config.yaml
n_layer: 8
d_model: 128
n_head: 4
n_kv_head: 1
head_dim: 32
d_mlp: 512
vocab_size: 2048
activation: "tanh_gelu"
norm: "rmsnorm"
norm_place: "pre"
norm_eps: 1e-05
positions: "rope"
rope_base: 29500.0
rope_fraction: 0.75
qk_norm: true
attn_scale: 0.177
bias: "none"
tie_embeddings: true
parallel_block: false
extras: ["local attention windows", "value residuals", "skips across layers"]
init: "uniform"
init_std_qkv: 0.0557
init_std_o: 0.0
init_std_up: 0.0557
init_std_down: 0.0
optimizer: "muon"
lr: 0.0104
lr_mult_down: 2.0
beta1: 0.9
lr_head: 0.00864
warmup_steps: 33
schedule: "wsd"
decay_fraction: 0.782
decay_shape: "cos"
final_lr_fraction: 0.02
batch_tokens: [16384, 32768, 49152]
seq_len: 2048
doc_mask: true
train_tokens: 124100000
steps: 4241
dataset: "wikipedia_en"
Each number is 500 + 25 x the weight over its row's rms, rounded and kept within 0 to 999. Layers, rows and columns count from 0. Numbers have three digits each. The size before them is the row's rms in percent of the matrix's.

# layer 3 attention query, 128x128, rms 0.218, rows 28-31,60-63,92-95,124-127, columns 32-63
082:519503497500500437519502478504530532477468519521477527510514555523537532493533524516483519526503
122:494508521500456490495502497476557479557502553511504512479475507508532465475552521480474519485521
128:512477491526516520545480493508533506517521506516500523484474524481548461514487540524493534525506
116:481486491507543498505521537495484514496486499484509503499472478494476476510492466459519505445478
087:527450478467519496520512493498503530488470484525469480506499511468488512480518506525462495493469
095:473491499496504475515529537506517525524511479481470509514506522536502482512535541507518527451432
170:486489526472500521551530472503471500498474477481497480491515511505482517527471565486494497493503
098:514490505480512477502481515503488467512534463483514476487475510501544506481538479509486493521531
095:475500488535562504502491490530484571514523481501498510490548528499502503485426468480483426525487
092:549486484491484488448535484503550511497508547464493567496481484502502476501539478456538506471511
127:492556517521515479563510508532478437476487517513499503463504496467474490544461509508488501502477
107:475526525537537504505487502511472527448503520533470478499547485504486498506509524480461550540440
085:492497552477472510521516515467474461523463540526500476473519475491510520472507498521453530506481
080:493481536518476455488440498520565529510500532539491498499477525492480472505503513484472475506475
124:501461549434467500494488444486494519493484509527493521469540499469527500566539504481471522491518
142:488461508526516523502483514470504432505494462483524514517453526489501474505510507455503464452470
# layer 3 attention key, 32x128, rms 0.196, rows 28-31, columns 32-63
084:468446442491531539482455483494546482502515491482497496465509536454481516472478494522531485481488
095:487481500445467504539503496485462509492541498516514547543523510555486518507534472483541522504537
096:500552524509489485483488481450510510515458458471475518517513453516469489506530485467428455497510
106:484459487490459470515504506472485490476526505497479516540515528461525489442528479526506512488499
# layer 3 attention value, 32x128, rms 0.209, rows 0-31, columns 32-63
094:479507487497487500522495488464538527493452503469502515530492507499551537492480535463483517505523
111:471515492499476475522499474519515511500494444514462530506547491533485485501490506525481492486513
097:455498542539514487515458490541483476497462465471512504475504500516469524522509552481506497486498
100:509516519513448493514501486513482498546501477504516482491506482465505455478501516528484508485511
105:519506517538502550497536468487520476510497494479481522481522563491508485467488529515515524516509
104:499468499489519474443529531487522488472539490490476471501529523478516539497537501538518526514492
109:467526524498479505515503492504498484476534495502458525505527519520495508456542454475510517484494
113:465526515489493439490435527523492500496487455514503469486517483489455486479530527512441474537505
096:492525499487496497488528483495498510470564504513456518491523510504508481484496517526495522477510
091:504468508501516543516494489511480525487494504499496514471513553555436490512499543524555495460517
107:501476515510492578531481474499492502519493497488518491476513521497483511482396530498518496503499
104:552489545485491523512479483453543498520508530495503504502483502510536524561451513555513536500512
104:518487485552500491472515516508512513499506526496530454460474510477479446500574517486506450505491
100:523466529498464487509527515472495492519471494519500497527502498471469519541448499492512510497494
097:544492500508533505477495538501493515513485526490444521508441512514517490527497465494526534556541
088:520494524476513475484507521506483515511495447511473505544533501484506505500535513508463480522492
081:501528443500525498479520496492502476552516520476559492489504523486488491519460484485494529536505
104:493499506564479511516519505512501512536507425470491501535469514523503500503490531533477488500466
096:544491521526505447500479488503513493518452512501459482465498535537529519477457486489526532504525
107:490507509518539492490488488528506416519472482464527460526518493472477508548506502509507447499459
093:471550539507510521553506496493475476484484523519491488496524562497494542490464513508518466495482
120:505524482460518496501543510541526516482471530500472525481498524502491491511549532447506493480462
104:489496456489555531523537530521490491497523463451514481485481494492460519484521457478516441488530
093:533479454450451527536504454505510545501492509470476489515517526483523491479527489514500491512498
100:473518472503511486486542479490499544490497489546475524512525522498529476496515462487488481507483
115:528469487504481446517472477498493494448491506492490513509517487473481503504511464567520528504499
095:495521511502504492500489518466469470535534516496476498507472505488501515482488525531487540516492
093:459495491518515496491485504502483471485486482483509531548486490517461545547524529514484528498530
098:486483501506512541494512492491528510524523528514494474421482514526489479513463493490535516495524
100:453493513517495456481490502514512490506515544529522544487534530495516548544487507549483523516517
089:519489493543517499530487486497493495515491547542512486478494556458502505507492506484545476532473
081:494528468480555468492486485513486504465498457482461549502512512484519470485527485506545473457437
# layer 3 attention output (transposed), 128x128, rms 0.175, rows 0-127, columns 32-63
103:484504492507514501483492482478524496481485512513512488490526543485483495506478534528473448487496
092:504570486535480526518482453531514533461491471498508477505556470500463453518509524488499493474488
097:508502433515505515497466499516511516505502479500496490431500502473504486517556503508488460502507
109:508513512473489472496484545457495515533510484516499512514494504513511520482555460483509550508486
111:478502461526487548547504486506531491474526515549466496533515473520502509458435466493513473502474
110:491533468506505469536496503451479513480526459498495532484485551499561498453580514498473498518512
106:483506513541507492517457509507452523469462483500494487519516483501483487526523513498510466477565
114:482501507486528490477517487481518498496487491490487472535543493518505487504567500481472445485451
099:526528490479518492499511473449491505525534494530473454479475508473474518519504513521471506525489
093:494485460506515500507494501440492485483520499541490498456521530480518476503484489481473539476508
109:531475532511473515451509535520519483532518522526507527473479512493526520520422448489506503516477
122:479471483480465507506537497475476491501525544476520528485506477432489498502436514491491513504487
102:526497495488557487494480535526500479463505450481454513547459476533464455469538421466512460503501
094:515525497490479496447528486515535468520473518534523496507475507507472521500432513481486494462491
091:525546503461505514532478462526452507540490468502534473467484502529518508514445502497496498465485
115:488519467500503497486519534488447505530507480489495481561483457530491494496513504513514506503520
111:499484471449487497520428517500482483507536507496503524485479472516516449501515487516463519515504
091:490500490452513485463543502489442485485509513498509471471500553507552490477496503502469488505484
093:481478457533456549479525506449504460532503492490486481488524518533469496501481501516461510499489
100:471487520489481535498535547534509555514501481525497475482482511527437487509555514494472444475510
100:545514498486451494507490507459453505489499543492480510521488511522477514504425549473531492521502
100:490499494493491500523490499511486539463530473512506481501527488534463509501567482520500477497487
116:498499479513490489504493507538519492528468495451515466503514440502482460465570479464512501473512
105:510497509467459493505510469499505475524451445481451459536550531497511534521467535463463474504476
105:510458453494463499491523470533519488489484458479503478503474465513500528507452478507514462514462
111:509491497507469532498481506494467523526509529540510479507492507570554499490451539533497479479508
096:484479476559499508498559519521487525511529492499483509479513448546475502526447517522560496516477
103:495492500534532539508501491508509530528505465513507517499496495521497480489492480445523480491483
109:475487505549538490475510494536514458483503528488516541484490503497488466456468428514504499491512
107:546508490506509501505550530537508478507516525527521483500472467499469560498487508517519506508442
110:506510493445516481520511506487527529448508541518495528437488503432517481520502454521502527498497
097:509437476499469546528502506498519531502532476499527475520481469520471519479502487535523520482536
102:471523524482502480543544534520513502500481510460531514506535491496501452493515485465476503477521
083:497503549481476482536504518502514512441510518524530491443542498503483502474471492529511494511536
093:454480460503497463444511519485466470519478502455507452482477534493478522461490471496485501507460
078:478509503488501488510464478484483530508512490539534471520456516513503555499504495502474506472485
088:475503468539494485483517464509463490497515483543476509492498522502483537528476476517514482545512
096:485530511490517479497469529505479518549531530488492477476506471502513483500490533498494524496556
093:516524466550476528516494508498477493497511492544534474470505462495515526489463497533496486519548
077:526486546507476485502499499445524507501521470484502461495497538548488474479447483477454471507494
092:502530513515562538461463501519494453495495491512498492532525497486467507479499535459512461494432
089:463515536464486475545512500529526484477503498509506497522514498502471495519473521497475504489503
096:505559514485542517561498513545484533501505451483482520493558497495480499509510495529517511513527
081:474497501494499483486507530522481491494498496468532499446491497480520501494461527470492465492500
097:543479513458495507494456490506515494510475510487474503527541518500492517502439506514495498489508
104:517503530447537499515556513520521510516472535480500477498488501502469510490557507447482463472453
097:519486531507484493569508506514517498503462468487532499468504524501487524507457483499485525507527
086:496535468518514500500549518513495493506558515513504494480508486514479498510516470484478470476469
088:490529500481507475494465517529473508530534475560516503488512467492518443508531494497506498535536
098:532493526486490508484486519476508509511501486531544529473487486507561515493472492465486483508480
090:495512524530508469484511522518497505451457483491500484500519502459495515553504495490492503495521
096:484512503497504506486499511497527464511501534502499501504511502537489491506531537458470460505502
106:540490476532476485465467505468533479502481491514508486484494562492478523471453466484472491499487
108:515504482518498504470509478539493503536465489511530547489518479489503517537513506517535519505489
092:469470496464537488513519513469484444508458479494474502548494538448511510516503500500488576457486
093:522509512492489475482461456517480504522450528461535502556528499526522488533457579487529487489507
084:492479554499502525529486462517484509493488552530471520509511487504494534529429518476471496476530
118:484506544481498497490480475539495477493464472508468481534491506515468496519470564506517479483513
098:462504475515524489492512498488498481517496460462515476522532508510462443503481506513461518498514
079:499529525492528447474507510512499495557514541486504504512481527494452504492527479500487505482503
092:541476479555480482466481478435555487471484450502503494494504507505463488476465447498503504510468
088:462515519480491504468487481462467493543520531509507517535528457506497489490456455508485512467472
092:535487487521508522489437460513482501516488489522510463448472508522497478534519514488522508511512
087:520541517520494448514536538469499492513463506467491491463479487491547492503442504519513570466509
091:499518498479505508480494506524508527542495492506498524511485491482495537521466451522530494509473
153:469531484539498525502504520480477540490537505527519467522513541523467514493503496526513507514521
128:475509481509479461502497540515519480510507490501527481458515478470460502481497452538496503497521
122:488486533513498488471470478481479517449460513507474472496495493495516485501502492509488469513510
101:496531512461486492459535565532520510504484507529513485482518480476489519484503470518521480512460
103:511529497526487496497514496458518441517539531496498506466481481463478486523397531491507506506464
102:506500481477474508515515501516509477498529517470499484449509526467513490495433534521502487499500
101:518493470516507524512504508449567479519578489487533485509521473477520494486461514484473509519467
086:510509451538467503535516489497510527492566491543467472479500523492510510510449478539518513464537
120:461522487511525465439488546498490495507506487483520475504484480485488457503538525502475485505507
113:494499473477503495482476494508508498491547491523505489461515483493464517515497453514504498524503
087:472505497470501493470527508535478486568484539527499509546522481516472502501569515491497497502480
098:495479484441511524490528500520497460528433513484471510538504539513453525480527516462513435515484
110:494480527487519489438492480492515515506454539479500545477495525487496515504566472506488525482475
104:509506490496496503522529482430489482538513498444467502525498505470525488508475541484492508497495
093:518492489502507499515526543513502454517504459465468497463538563483485477452516474474476510507471
092:499498524508515505518513517496499479491488496509487526536561499507473496501480534480531517472522
122:485489522466463496522473514498501541483511520511509485533499524508517486459477509530516509484548
111:509480498524486510507496450488498480506503559527476504505459494489508511524499533518508519506470
109:464521513462515478466520534479473528478531494533467534497498522479494503506537447490503509495506
080:518508521483491497495539514502485475498512476498470521493504496470514494516517498524508527469506
107:520486469472512521495533489523494451519542466507489510522521497478481533501505484515517502509483
098:484506467456498536480525524471487488523554464499470469519515527475517507481482496509506499526473
094:466491500493542504507514527490526544533508497478510520464481482494501486465534449461469479506510
108:508523510495490479503468514473501555512534482523534476509484489507506486485443511527527529504513
069:504472499449525497535464518523503494479498524534540450496531506509555508521440516494502474483503
116:519491553490485488501460488476505558462481537483512509505457512491542494497546515499492499508507
092:526497453488486486525484517493498485492509469502475480480560493537534496452437494499478507512499
108:494531520524521469517506570503500489501541522486493519473477490495527521487445528526509494506489
088:518483501504481484502492520502526478498479513504533509457500472490519467518472508515514517481569
106:486476515541504507473527491531527494459466521496464535491477527445494499539509456512488499495493
095:425558461509532485493498502510514542483529482482507524472477540495479501506531462494458447501501
095:483459482497502494463509492505527471540506521526505489460523481518496517485455488528484502478478
096:494486500523542524445504514494510517510474497478501481532510512513481512528535466480475480493503
089:492502535509497519503515511537528512491525520531493513502485513548465456477528513509538503525512
084:493496508484493558493527505553493461468520505516463534486524505507462479502507527467514475498506
097:542513500447495479463506548509461533531486532463487540499498487495497486516494483470503522506479
112:470470506498482518533476487516471503525513489526503491580509458502507525513516510550500545482519
104:519507488452489502500499490547482482501524493515447530522533512543494488533478510510502552491531
094:508515472529487510482509508470533499477474498513508507487465484467496520475517460490506508506507
103:546492469493478502489530467518493506497485519469552480494481476479513538492485523503535490504493
106:509471482509470500515488533488489470499493493505519508504494526483523550531476520529538476540509
096:512447469486504479453529507453495449495471522506485499489476502482546508476515482527503534481467
095:506526521529516521480475489483507479502572535488504490525493513535498488470478527509531526528536
100:492469527536510495505483561497476527497512487525479468517537475527503518458505483538488531470521
093:462474490520445476482501493504482536511478494533510470501492495488484537463519504524491507523519
105:519494492513481530453504513488496492471521505511480505490484489537529509450543479470501477555471
089:460520513501495524483483506527494498489459474511496470457501495515494507483461515495485486504530
095:455523483544493561504553504521492476512479534474470494524520506480509487472495514489509503463509
106:503498491523501498485481508494523509452524514491456495487511507512457474475517514507475475495507
089:514473501489478475533547488483504453445502516527513517526456544489520513495511506482503520482490
095:503504489489519506496485504510479458501502498472501506523460556509519517478485461539492507521478
103:454468527536489516510476491544546473470510491493552498555466472512507502478533498545490512510508
093:500512500500500500503527468480529476497505470508536488533494534529471470460533489483484471506458
092:524503509468509522516483476533504483505477559425512491488512490513479508476548589496498434526502
100:440526515472539530497494489477452444477532552526505495482451471509470474473500528525488562509503
092:495483497541553480477477527540517491541465486488506479516533507517536472482512511571530471542507
093:463471470472545474477538479459463537491493492496507517473496471479492515494479536483512491500518
103:518495502465453523525440499496466479506467527508539492521513458520519467465448524502495507528486
108:483461486493523519509489491492485475459517514466547491494496529500472453553533506498503487498516
098:534509503455493458485529552483495531497468494523549494443518524457504511496476482505444508485512
098:458452511499484537496477494494502499544502485510496496465467506529540477520495494506477537496551
092:461483502498489511496513457500486481508511508489485452525538508518503510477514521545498489478481
109:499500502508491465518455479527455506508558443525512497487549502524522494487533528502497507513514
# layer 3 MLP up, 512x128, rms 0.207, rows 0-115, columns 32-63
087:532536529491542474509559535457455528530481502509551458514485505509509517518516541546511494508465
103:464553470498494475488524502523490492493553510483488499524491531511509488510503520429492489500480
100:484482517452505470519508549500476532506519503496548526494454526537492489480518514515531532487501
109:479511477461490507460522516496461464535509517552483509496526507509478461520489491477496522485513
092:521506476486490480511515509463520524517493542562552518462472506492473521512461500526516505537496
100:477472501456519502497483505496489500506490495502521523509504482499525495493552514507539489444477
095:504468486519502546481492460495501520511526457510491513522515505522486464514511515474543483443494
096:542494485516476485506497513475461502464522498509512499450518493535483507504474539493442495499532
105:498503450510458549492495484480537535526444488458527503520463524488483459516510496537467524501478
100:507543489541496528496480489509484506474482473479511545491477505522523471531499479529531476510531
108:488498487479492519495532499507516532501509469472510534514534495495496488487500525525518471529499
100:503522485517464520442483530537531496506517474503528520512532486492492494512533511460517515526516
105:491476516468504495484533448553469466507532477477470482514495505471522477499473509482484433492472
104:517517551518485522480494485482472495533478493527551500488545510519456504484513512451539504463487
104:449537519532498497465504496517503551502543509477500550515448535496500475542482492497512492484501
101:506541473465509513487506459488529551511514476497509486465483522485535532533506520508487495511493
110:504459523484497484465511512516481511498518489457512498502483545498521510514505523488464498508508
101:477514468479474519526479493546496503490487521479455483515500442509535505535534525539523464486479
107:541507517514519469512529476510535504492486462497502477542489468478549522481535490528495491511528
094:473485499514474492476529495491504492507511552506496507463479503489604496469432501512522514543504
107:537476509529514477503507530472476457452475514477481533477489468519521498488503508513506492487512
107:538521485492503498548519506500477510452496501542536513490529488517480512468482507472524474499507
101:490471507520508492475510497504488491499519482445484540538492533467462458488479516465489474543473
093:566462514477495490487495465517497493490560483502531424507517525528499510462496481447475497445472
094:531542521528531489506521494490522476500470536493514505515544480494475516455463473491516470506540
089:469522495480496488487537501464541508497482553539474531522466476490478493496456521499507511493515
103:510512480472523502510466489541525483533447455513527508469527511520480493514511464483467461466521
099:533510493544545503490488546496471452484489510539496496519455530529514509473521505534494524481500
098:517473524520539484483506502490531520480484470511537512454475523476473480458510510483451510483496
103:444495525471531442513513473530525496535517517535495535523509539508500461495567473516483488494493
118:460506533484505522487478488510502468531504531467504521473459439499467478480487525478489468495487
086:502486451522529470491464488495514526524515491517474496513471505546503503508519541552471479510472
106:454533511510506476457493498509479459566492496482503508529495521496478471516508523549508510454499
073:488470463487513474495516503510471499527505498542478508512531516516507510503508513509498528514498
105:445440480511518510498537508517492459472513493517512522466524521542511506548505523513486451485466
104:470450484538512518521491501567512528493528506468511511508513496577426492513460531479499471522499
107:493477466552510464514509467497485483504460498452510492449476464474521522524503496481489490512504
103:510544470492479519493535547481449528496551550484493519537490500537499457495510521479458499508496
101:486478551510487520505526478502508502516475503533523499502484573509499526501426462466457518538474
098:543488512513533525460520525491499483536490517512468482532494511472489489453529514486492499492498
092:462509500479488492466487483491450509529518478512513515469518479522476489509542537512463476536483
107:493512515475473489479472503488522478504518509538509483491474483539488460499483481490464520513530
101:527486529515528488504468483526494526516521481468506515470512489457495496472523492446472479553508
095:512529473495496495493519535498496447514494489480525490497498523503530497451485511525495507490493
097:501493481487512475508452495531538492516496499508491509480506510516485475460565490495509470473492
102:466530456517516510484491501530498481466503528525513474475483501534499511545535514496475507502508
096:514483520524485487500491493486529497542504529521533484499483500491500508463496463481486494518530
105:539497519493526523489470564504495513465521535480495464506553460509500490511513493541473516505460
096:515488504513502506499520517525551510476506513498529488544476465491501461468488510465509507473528
096:490508501499518461488523508496512564475521494505460515523522452499480474507558494475534529472484
100:538525517509493484487480468482499482514524478513459493491499476554504460520527541531518482488522
101:492463488493511470493470503457485505497534552506529507466524466450509508494471502477488473445484
102:474517485515537519476483547512438518476543496521496477507559494534498489480495504538458506487515
102:473501449485501493471518483500490496482502494509492495509502547503466477522551532519532467470509
096:502518475504517442493528495537483536504514467508504565489530521541515501509478513489522517510496
095:506500500488551541451496458519506496493510489485507512455489516504512505517502479483471482509482
106:517518516486528528489497481544539510480483503475544457501510543515459532466498509521505484498505
100:516532505525509484505495522511517521507490475494500543562543500503513527482497518478488477458511
091:461515542520511471497533489494512495498499454506512516494534435488474467510513527527509489520502
101:481526475525540465501528485499525482482463510534500485455498495536463493476519489498526490472527
087:478481503511511468500533528473546482533478464449510488542527501500514549511508531521508473482517
096:551477484519530492518501499476520567509482582527510468527519499498479487501491475490450520472520
089:522488460502517506533485525478464505524506491545482483477519471527552529503514566516482485510497
087:487506505482501452446511512489515487492501526478492513461452524485504522499463509527462496457503
099:527523480470488526485472510522491469542505476483473511514477475513517492533482465502508482515474
102:511462487469500491506527481556505496514472491505527511496454539481505479456498514522494473486526
092:514478506481488500485501491493501539538520525521467502525503502503486503534475473486520503461490
096:497542498501548513539524492482520514500524470492477525480501492498492499496510515499527520455474
104:521460533490469526510484527516503522496502488483533536500509533542495495467510527465549508446512
088:469512489508510476481540443488462489519492537497530527518492531517539485484460543530507514567434
105:497486529527490522482535469504434462488474484485536496491507534503473470534523525475520500514511
091:477504461499501516494460470444493457480514515536469506504542517567483511510484524463465512447534
100:474505501501488510478462499526492507524445502492525465515497495516451477469452507505479512462505
098:454533512486527518490510526511484532482473530538497447462515497523516496530499483518513497432487
095:498529511480458495482524531453518526479509528449502518532471538513524482524488517484512516492480
096:469492560492499484477455488510543537485497497527525528474479506473534489487452515468512506492506
093:507555521512531558465479533514510533538466464483481530514467504521500482495466453490509504515481
096:490506467539495475466465479505476474557491456517589486550492444493525477490494452528503478489514
099:558479494522488442511504491532548540501500518485549507527536458518511502505500535447480505500489
110:508478486516519477492477509520508496515484526455506511477512533505530489444511568487504514530471
106:494518530496547505539491445542457510474518486498495523532539464451533502483506467523444486471484
110:462464480493504512484490484511529502474483484489519507520493478542467471483560503505495505441491
107:449519510509496496545522481530558485507516532501506516470507528503497478537469528471463491456528
101:457514480505516493493447514510485487542512455513495518525481493534549493448485491481487535519523
108:510450472499517490483502464466474479476545524482498549489485492502467479521512510543507488479463
103:499502516514546460521451489494501520518506494515478472493526495505538443489550487520523517505488
097:497519515510496518486516514518465497526484494443479491529498458492503462475544481490537498503527
089:536526505505508512496522468486496489506466521481516477494531484494492513479532471515507511450528
108:519461530496495510502520446514479536461497473486530506475492460526518468496500484475499521481502
091:492458535513518509491508515485459501515492528486475458489520486475467501504512516468453494487488
105:542484482478522471492528467469550492532484506515491498504506528515450467540473486423527500509496
100:533490513513533475509458528433469526508502495467559496478516531541484479503507520494543510512516
106:504504526495472498517489533519505469526510519521521523496453466523503505486501482552511481522482
101:508479518507473507452520467447541508506520520533503498505530522496489470514490509484497484472518
107:517525487500531480478527511451492525533460534483493518524536496463502485488502460517474519512514
106:533506512488515524504497524513490492540478470503482555508493495506553481492548486502500478521519
086:467504499494541512497507521522449442497543521456511500517476480477504483504473510486494485468462
090:496475518479505476504526536524465483532500503490516516505519449491520489488550501512533519488455
089:519518513489481524506511477527459516552469518501539511439509479497473510480480537469506475506488
090:451532493462488487465496533476508532466510489501510487528513529497467499492466527438502493535535
093:497486489490531521467464516509475503532491519544460518433558493496505449508449496491476486517463
106:503524522510515531459500490511505500481480449513510469507493508489494488481460531494487491503494
102:528488460483531456532491538507525529520492499491485464510491511528510492495483526515549492524528
105:532481542530483544475510503510491493515459455507519509480524499498512505515483520478513486471569
107:491493481546514525481544461516505501463498495506499556509520535474505492506478503462467500462488
099:532510479451543497499507507539501468509463477479470487490518517498526452486456506523467465447512
096:454482498500485463510498504507528448513480527467466524506502476511503488491489532499530487541476
100:490505482513500489485509508512532513490519491543481480517496499497508533478490512522488528499483
100:511488554500517493479477512519455485529488502469514495523488466529463501507517493478514475505499
105:488463468454553437499496443521510491489523496493487479513529523541476495512482473515480489474480
096:449487508537551468501457514476475465523460511533521477499506514533474491505484493539501494491511
101:502482477498501488492557484473516554552508519538524500485474490527514512527548502494525519493531
113:501503491498497499521511517467470505509505496522515538475509489488519480493532529474574515490475
091:469506490519492454475515511503525498503496518502570529505494481496518480508529476486512496503501
096:510511530515550460501465474519498453477465452541479515507536453490494471516470489457466513532497
094:500500515529504498510521471482447506495493514486529515456539508535530493498537471497481450506536
# layer 3 MLP down (transposed), 512x128, rms 0.223, rows 0-114, columns 32-63
091:451531518475448501525483467478507510513530527476493497514530461501474500478485499481496492497517
105:519501458497522534493486518518537525474503496497515534537527543477469526455518534501493501508512
098:496506551530514454548474533485523505490561540511511472488515495447516502501494504491491501492494
110:517482506516516423531521498489505490504504455496524476463500473513484530481526540499499532499476
103:532532473453498514485528474446516529479517494527517526517490475502489486533482477514512486538482
094:522533496508499505479530501485538532532448503492522505526513501458487473441443503536489545474524
104:478464503502465489519516503512534519490455526504485530471463506531503475462453443490502532525488
092:502490479513519526469477463521545506507491478476489492452450454458461460521531523507518462451480
099:482548527484533490504514508448476484516515498495459498493504532466492529495516526497506518480522
099:481504524526476509505467505495504444463519535536492512495469498487470538455463500522441502496455
107:490501518511495499527506508499427491523517496483487488507474513464506506470503483525493502472504
108:511510537504550523481501467469527446534539496493510492490515511547518490488549520510513500521514
108:524479507470500481457442491500467554493498467501541482505495512502475515446482441485469501488523
101:419492466513488494509507508471519482518492516521457502538507495483506543534498483512490506518529
104:508488510497479568513520486449510502495533470517524514466531503524502489511525523486475520490484
097:503467464524504493477538514481499463496526515455492529452506551472478452534518525499489464496489
097:503492532513469474500498527564554498540486529519509479526482474484514495492495492477503519543520
097:517525494509508493472493475445487455521499523522491473509481530496476524485530475539464493536497
103:497513453485536470489506490504497532524523491482512481453474515505493487483487484505484500483511
110:481474529482482543483566476483512518493495517500493483518491523460606485507462477490505546518522
104:547463486476523527489497522509502526528478524482558503490433542520479509488524491502519492542500
105:500517492499488451480498535474508499480477510504536495531508495516525508507490512492472488509519
101:498535490492485557534496462489482508528500515521512479469479531502496484503511495538481474552523
092:529503497505487510459504516509517490520455457496551535527458504527501496525428475512453558516468
089:497502498488458554499528494509489462509510472533504524525478482450487482525518530513467491510462
093:520501493477524482548522540530533554491527484502516481471520485524507495494499487517514529510549
100:497510455483503532456520490468539435503512545487502533513494505533470467456464506483478448512499
097:498487491478498526487571479511520547481496529447534561520497521479498484534559514504523478460472
103:506466497496460541486497526506455477515505507478493503510492488495491490547504493504492497555501
103:476527505508516445457494503479562434506509556501502541463487490524534514468522516529460521530540
131:488528482506493541503478496487482477516521469536505466482494514566466495479518538494488460515484
090:457462510535517519537470502512459495464450515473497501426508493477510505497459483554508528509500
105:538481516468510505534523543507483538456506516511479481453513491489506533522475534513532482490498
091:456503505478490518493485493535502469497460487502458481551543518495497520482498518507510520517503
101:489563491427538474516488449515487511547516552525505516463542513498505493518510526516519518485516
106:504484513514474544507482475484564487495555471504494505527467498468503507546494499516531515461468
103:455453506516516500544517500513501494469508498442459551498536545477481453500511529492482523513495
098:478492501474499457523498495544517494516503531544487498507501478480515509501480480508483533481466
101:483512490500472520536535454452525516503507526521475468498495557488512524492544470488438459523479
089:485468526482471480496459483532524491493515500514460519447510453543483540526507495527533508511485
092:508510493489535526521491501516519472477493534476465482494503501508497499503458494473490485513468
103:513481484466468440513475503496458515498534474543495483563469494499496494508514500475460476516495
104:510514495470506514473497492494512480529511549485553498517439502504538496523550537516511510493496
088:486481510499485515507466525473483506507489504492521478488480506506465488501522455506490545486519
104:513483492503506469488521510523495524506550610514508513497474516514506503535515455529489539488508
106:528465521514472516480519499444526518508504504476489486486475477489494450459539503536491523496510
086:472522518459500479510503483514467522533475505495489457491469464486453499454484515494515542470497
099:519510471506503516538517489495483492503504540493467483495515524497481495481439496489515517501474
096:519479524477506533478529499503549489488499465574491487493495500513494499494503525489513468462512
093:538535475515464474532518501520471464467437541515487475535489521499512548521538507514492531538485
103:500480457467526477521526482508529479500495520452534499510511524495486530515489514499509484533525
104:467492453537449528486482456466512547546428515503509517526453491487469534486495532525494504522499
100:552526527488525530505553505491448483529469510501475521483514550468482495493476503500514536454498
091:490548549551487514527479488479501472501450468536503489497498453479537504475515486492481522480495
100:526479490527499512471459501537526517534492561511533518504509478534520500509462491486522532550482
099:487492524477494474492484468486529506500527531502422534519513465522509524514477508517468525457529
101:493501531472509532497549473473503517481531497482510496503506499487508467493477518524516476496488
106:484521459498501459450508520525499504513521485474463477500504525477536491492516458510505516494494
092:472526493500463523494491500495486504513504497552508501468442497523510528517525487516491500514537
101:478508550528561484513563513479483520504484476511486463448458561540484497520494521504504511499523
087:501465506489487539513491543483551509527527548508489533462481498426500475520480446489503520501509
095:507485490484461477524536478512500440491518481494517524499532535503533499492546576477454503516511
104:468482522519492507504510487495514487492517518515511509464459512428500490493479511531458480532526
097:509502536498527522471498507545488509473511492479528498470470496523512497515475519510432512450483
104:527534524456514492492521535515498523495506497464501492483482521472520529509494511545502485490453
106:498492507510485499505514503488509455508507450512486495512474529548504502486493474509496484502551
087:470497502480542524492493515468503475501478467458502479518521483468525518495468508491476478471470
097:493540480481513489510497506488540497472488515483500471561548468480521515497489514536511556494516
101:463505461497516522500524548493519498535488538508515489503476488490503517544504482487506495481524
091:518498524512512475520504495483533478527485506514519511451501499499507524523549523510526537532532
106:478479486468533487495502537489469563509492483560506482486519491480454486495486498533474544553530
086:514474562468487506544502498511487554492535524445503512518462453511556517511509503470531467535476
121:466466508491498505516494481499503473508525497530512493484477552512494498476518503513500492523487
094:469490531500482497527497465475531504482479474508501538508489463498504484513522456492464529512492
098:501507527508518509507496467502504519483478507465556470455513493535459544564521522511514499461485
101:481501488533538486515508515517505481502500525515504476466507518512527463536513515448499483564507
091:527527432493474517539513519474505534491487500458510546506442517495520505534525547511487525483539
097:506528507476474490505494475544504516465501492463457483537462515486510509494493518561483470473466
099:479487445534478527521543456505489463498500502510516529467494522478476472472504482485544494488468
113:516481517455488475463547529470508492522542502486505508474516528467555484496541481517514564499522
106:470506524495447502476512542463522469461492508490486482494505513492479519515536530501501494570488
105:482509483545492496498493504465485547476513528510465460523495467478517474523521479492470484518464
101:490505517494494490467487518512507508531502489507508486556510542491484504501500473519529542495511
099:492459524497465489517493532573503507457483498481507461509491513434490485532526510506531487442504
104:518483475490503510476528532513500525491525469459503518469492473485502500532431506494504475508487
106:509555524495472539514562511502489502484481505523513548562506496559454524476509495521491553493505
093:532504483473507520541481490504501554495555504494493498490522547467517512493528511493528508467462
086:480480460507489512532485508487528473455518515511492550541497510474491476544530465503515488507454
107:528500479486499488475458500482525494514510506478509457487497504462534500465521511492468470542477
093:512504500499464503550495520519525493497484493549533486497488477496483540510502504492541470565470
111:493470490464454495486515537500477527511479522462489477486524492426495498482488502493459469513488
093:495486501538497448530498476533552495525520479506490497514500486492544529477483485496454465487493
096:495464504497499493479488495524535511470510537460473484468532494479478560505500492515498526548476
105:470546482479512507513483554507501501516469475512473461505494488499503483526533504490511450535482
103:487500479482506510515464497492515489493536498535464469520525501491518463473487501475534462499495
096:478540506516518454502530505507464511435541471521523455531506488512446472490492542489458512488455
088:500474477509480504469515475502469514515521458517493528496478517475498496512488485509480446466522
103:495540511530515538478450470530518501489507481538512539492492506529492513488541503483505516471502
095:468499485509499494476473503481495525500521496503527537511501515497538508483529453525493509498509
090:522520511474491527548467476456496506521474483503529452491474522453469549485500482490520547522478
098:469521491488488487483439520532496533505504512489486463431503508460458503479563526535472535558474
115:503473528475422507489523533478543502519537475488507555512488512511495548474516529533514512481486
096:510470520477482487547561497522541518497511491498495483514452463475527511516518528490482533494485
100:479493500478547479513497525530532456485482495498509497515516467504497492471452519508543492516489
104:525547508522548444513482480490516480510476510505494535471493530539488501516520481503502524469502
091:468497520500437492467532499482478519480496494450482510547524502493501482481481496496518501477484
088:456488526486536548494503420506527521485494522526520451528479520508464514511529444541519485462513
104:478518515507465507507489501478506507463493497443508515528502533537515506505510478508502493518500
095:518487528522491461530485512472483451471485496491502509505503508473487539528470506519496499528519
104:529495522545471521522556510492508566512507539502500488482514541485479516478470529490477499516490
100:507481516519474502521472493451502503505455443493488446543499545497492591477468483486513501514493
101:514503514498488506472507500501545481520508497434506517509479451482524515481476495506482453504558
109:484523532529500514530447491532530484527514539509453532503537513525526504457518465499497464522513
101:482517506486529479499483458501500500522469493474520472518456526506481560513483473547469514512468
100:479544483499480511504499511503490523476487503505518494469498494470484528483528481516540470505524